{
  "hidden_size": 320,
  "num_attention_heads": 10,
  "head_dim": 32,
  "intermediate_size": 832,
  "positions": "rope",
  "qk_norm": true,
  "init_std_qkv": 0.0289,
  "init_std_up": 0.0289,
  "lr_mult_qkv": 0.5,
  "lr_head": 0.00387,
  "decay_fraction": 0.756,
  "max_seq_len": 512
}
Each number is 500 + 50 x the weight over its row's rms, rounded and kept within 0 to 999. Layers, rows and columns count from 0. Numbers have three digits each. The size before them is the row's rms in percent of the matrix's.

# layer 2 attention output, 320x320, rms 0.0936, rows 64-80, columns 0-159
092:611541492523386445573433427524474470462525465527486503489524480500488541499481509441475505493511535561434499460464549413445559502506479471535524529535540564497490530585501495529416400578431517563552488489478531449487516588499499475503507470515505472446497513585456468454532519490509443510516504460484484549536544454558507533475435562518541565410403526519561523476545526543555500447559471440591539542489510536489461493539550439478465485534477548515500530510501426445528509535520513
113:395502516453532512491457586590498530490520486498547519589457460521457506492520440490489562557571439491436440503513518476511544500453469490454554575501541575466557460492566483477500485536446554557469497467427526474472527540561551490451490440518464578518565581476464475563520470460422467441582443554428457490490404585524576612542481510406505448610484583566490392443539458416417398444420476493511569475470462506516484527537506445515519487500538499480504511474537516498516475523512508
093:435487479575506578462497488461440519603519564521497544390457462469477476404485541493497564506417437515439545459560531514481471453574545492493521489611358513458532470442428468658448477511477502502500509498472499521488555518510473498560446527480540564532443518535521475475538464488497504449436446505551454501527562559471546479493512434554436546550548487476521521506415478442484468503403548547420431447460498534506594422471484514515461517519455483518496483572442481583559512512510572
080:595505363567535485498526583440424367555561488472578428561531513647442514494524384542499469475450546506494486536474489542551469554403529487537471590418542530499590524511476521481469552483519494560480545538479502466524524542486520607552391510416448477436509494516440525464457491542499520452484438481520335546539383483474455539508558428495432406553495541522360509518501514489519508501423519527555476476484513487629483555480601457516503487550586505561510440536507479496480550435570493
112:560586500485516506544447468457451431538391404496526490501449510602514480616552579511541475458475468471414463509495524482538441506500545467575545527498523513477607468436553466523490402550495538493531523484525444473482534442463443570595430542407484542468483554552441506505459524491508502440479495511525501470472554532443478457589557381578419425596434445520548414501435487481502472515402442556522492583535440504462453492520507575460579442527525518457467486465547503473488466547462471
107:514486465536495455525536573522463457521617527396491460582539448525503469526544405529554535536414560460534553515502500540551576514450475538538425505543559499505485512546471518440491597549580445527571578498517519517508542588586552458536517403409535534473582592575506428559461492483410386424533538509501548431572498510610556523502512571480403493424395576550514519520597494530478500457506550509468496459474495472537496547540515398521478558539508494460525483517500530513553448443504445
093:531444482494549464507491498453526521570543578561543568453574565494521504462442419442472549514511528490507491522441506484548495491476574485506580556514486505634548584456490455456560478532432539500570513435505519495487518473489498503529531483478512536446445511470499451432551516484513429509426476494519452526538436462368459421473467528573493520516519443513363595534492574533518514535486398501452490556584462464456484461527526563444576458463469532415513580462543561534493553538429450
092:584404518479497452588458452508496460423541581465493531631539524463444527505520467490544519487529539576514468493563606456433616473495415435453383450574577426515486571548567543556416607483409589440524595496458488541406605516569522549583524472471531516481483477535487484487493432460470490454485522556506501509452496573522590548519537465416508526468499520496561467491467428428487413465413421466418484529575484469433497501460516519442577464490488428419542547479542546583483560540439499
078:457558575522449513565442482546480475527450548558479593490462468544489580462519519477409509580538445537472506464498527384485477389441596377509579536519454469536461586469555552490534535529482470477513545476567448453467510465518471474544524528526533496596513504500516510550479476418483508498555614502393580537447541542547579555442542554434566567464592507509566457425552455438437455443548559494474504578532465461414488493462477503421544442533484515436519567501543515485512525501445465
108:583499499500454459530482447473468455440567374492489606481567566402597515562474546508531356529526570507528497525471509460449542515497457496433446495583478502523464566548506468535454477414518478497547519485502475438500493506513446497547479472457515503540513490552508545476475478447466461441449549501490508491448510501542524425498549523483493546500506496536499581544505528501474495458514472513505520497535513479493502437520463517546469492505468514529490621546499502574452531525422541
085:496439473431509378532505595452479414439542556548557444570601562531480428646548494621436432494542488493453515516527466552495529518521436526470489448457487481468458511434601525545512498457500492401491451496477458557562452495485533442523500509486599454512457434492555479463502523526567530502409501487505411463548511467486477504476516458552489546478488393450529506483401535513516573479458422610573567556431448515569448499552575563588515557579504473527496485525501538604497555550496532
114:630492428441415466558504463499548438404410495485423524516507487466559443614458548529512423490563569473462506436529520561508475538466410404507448423500457511521426553463505526504590566451498415424414438548507464567632431437419434575420489598490470501446510434540493618463519566560544590521436457464531525503545600415421424491567440504581543491462427510407489521554540463567586531562538553462541482492498518548533489532460548511475523487501539489483506530522517484490532535529512441
097:473479547438541487527546561522480532514458480456566472555601602496500431500631460517511531458460474438561487541470551480598511437468511536523470584428628597614559407514462540390504455521526466638478435431565539542528453492472558465456652539527498562518562484412528534591531563500556484537574481533461514554536505487490560559469433550527576541483500505462486463459514491475498495472483483444470448554476536564552453498475569520503520532559511472522481517475504515492569532536548498
097:547482465513436465422561481408468483512586551484541395502591463508448503476481475536488412476500596467545517470524508484519407536471522572524472473396555604554524461536519586477496583458445504546385500572528445504459455489461473561452487561570498580487501445526481568448497549476567548429504474562532576471533543455525533520583484432525534540528392458476514491505530478524491490536448536561572488468487547500529505512554534469545444550509544573553478389508475470400500417417544517
082:507423511486582465462459501525581569483518524560476550497538529377497494462449428537472561505496512535551513487416520430477557425538466489483401485519503444444465529468523469467562530509442511537525543500445515463464523479547535466420529460499504438550495488474488480470458454431463451481418526465467405546533376504437523421424408510476517502518606454531467562525432560527472503445440500524511468571555513541477518499493487539475550435509497500490522564462546519499475542617484501
097:587523450463483481518508518496424441515492429462504534558444492537530479536499495406493454386574553580516506398521557502519552478448342479462479467472559410487541526526525512419486553381469564451497574517528443529549482520511450481557474524435565470465480458579510504513435477443514539489467515564511550449518570471482539477542492480541407542443441484485576541513575448483429461489442513503468539396528552483494505443482592483473469498409473630510502483509430461464409545508470501
114:575555425656497527419534509556436373490505475391510490577487595503499616547501455567522340472541487544463563459416493461547505455397494531476483526499588514552541455490557447504558493351530599493474500546544462487518494464497458574506502548479440487521539444534449619522418503471486531468478475494521532490473529488456531444548498523535511485466573533503527471584512463517516529550468484395447552573608478465445454544423469520386576453474540552432537530493586542487503488437537472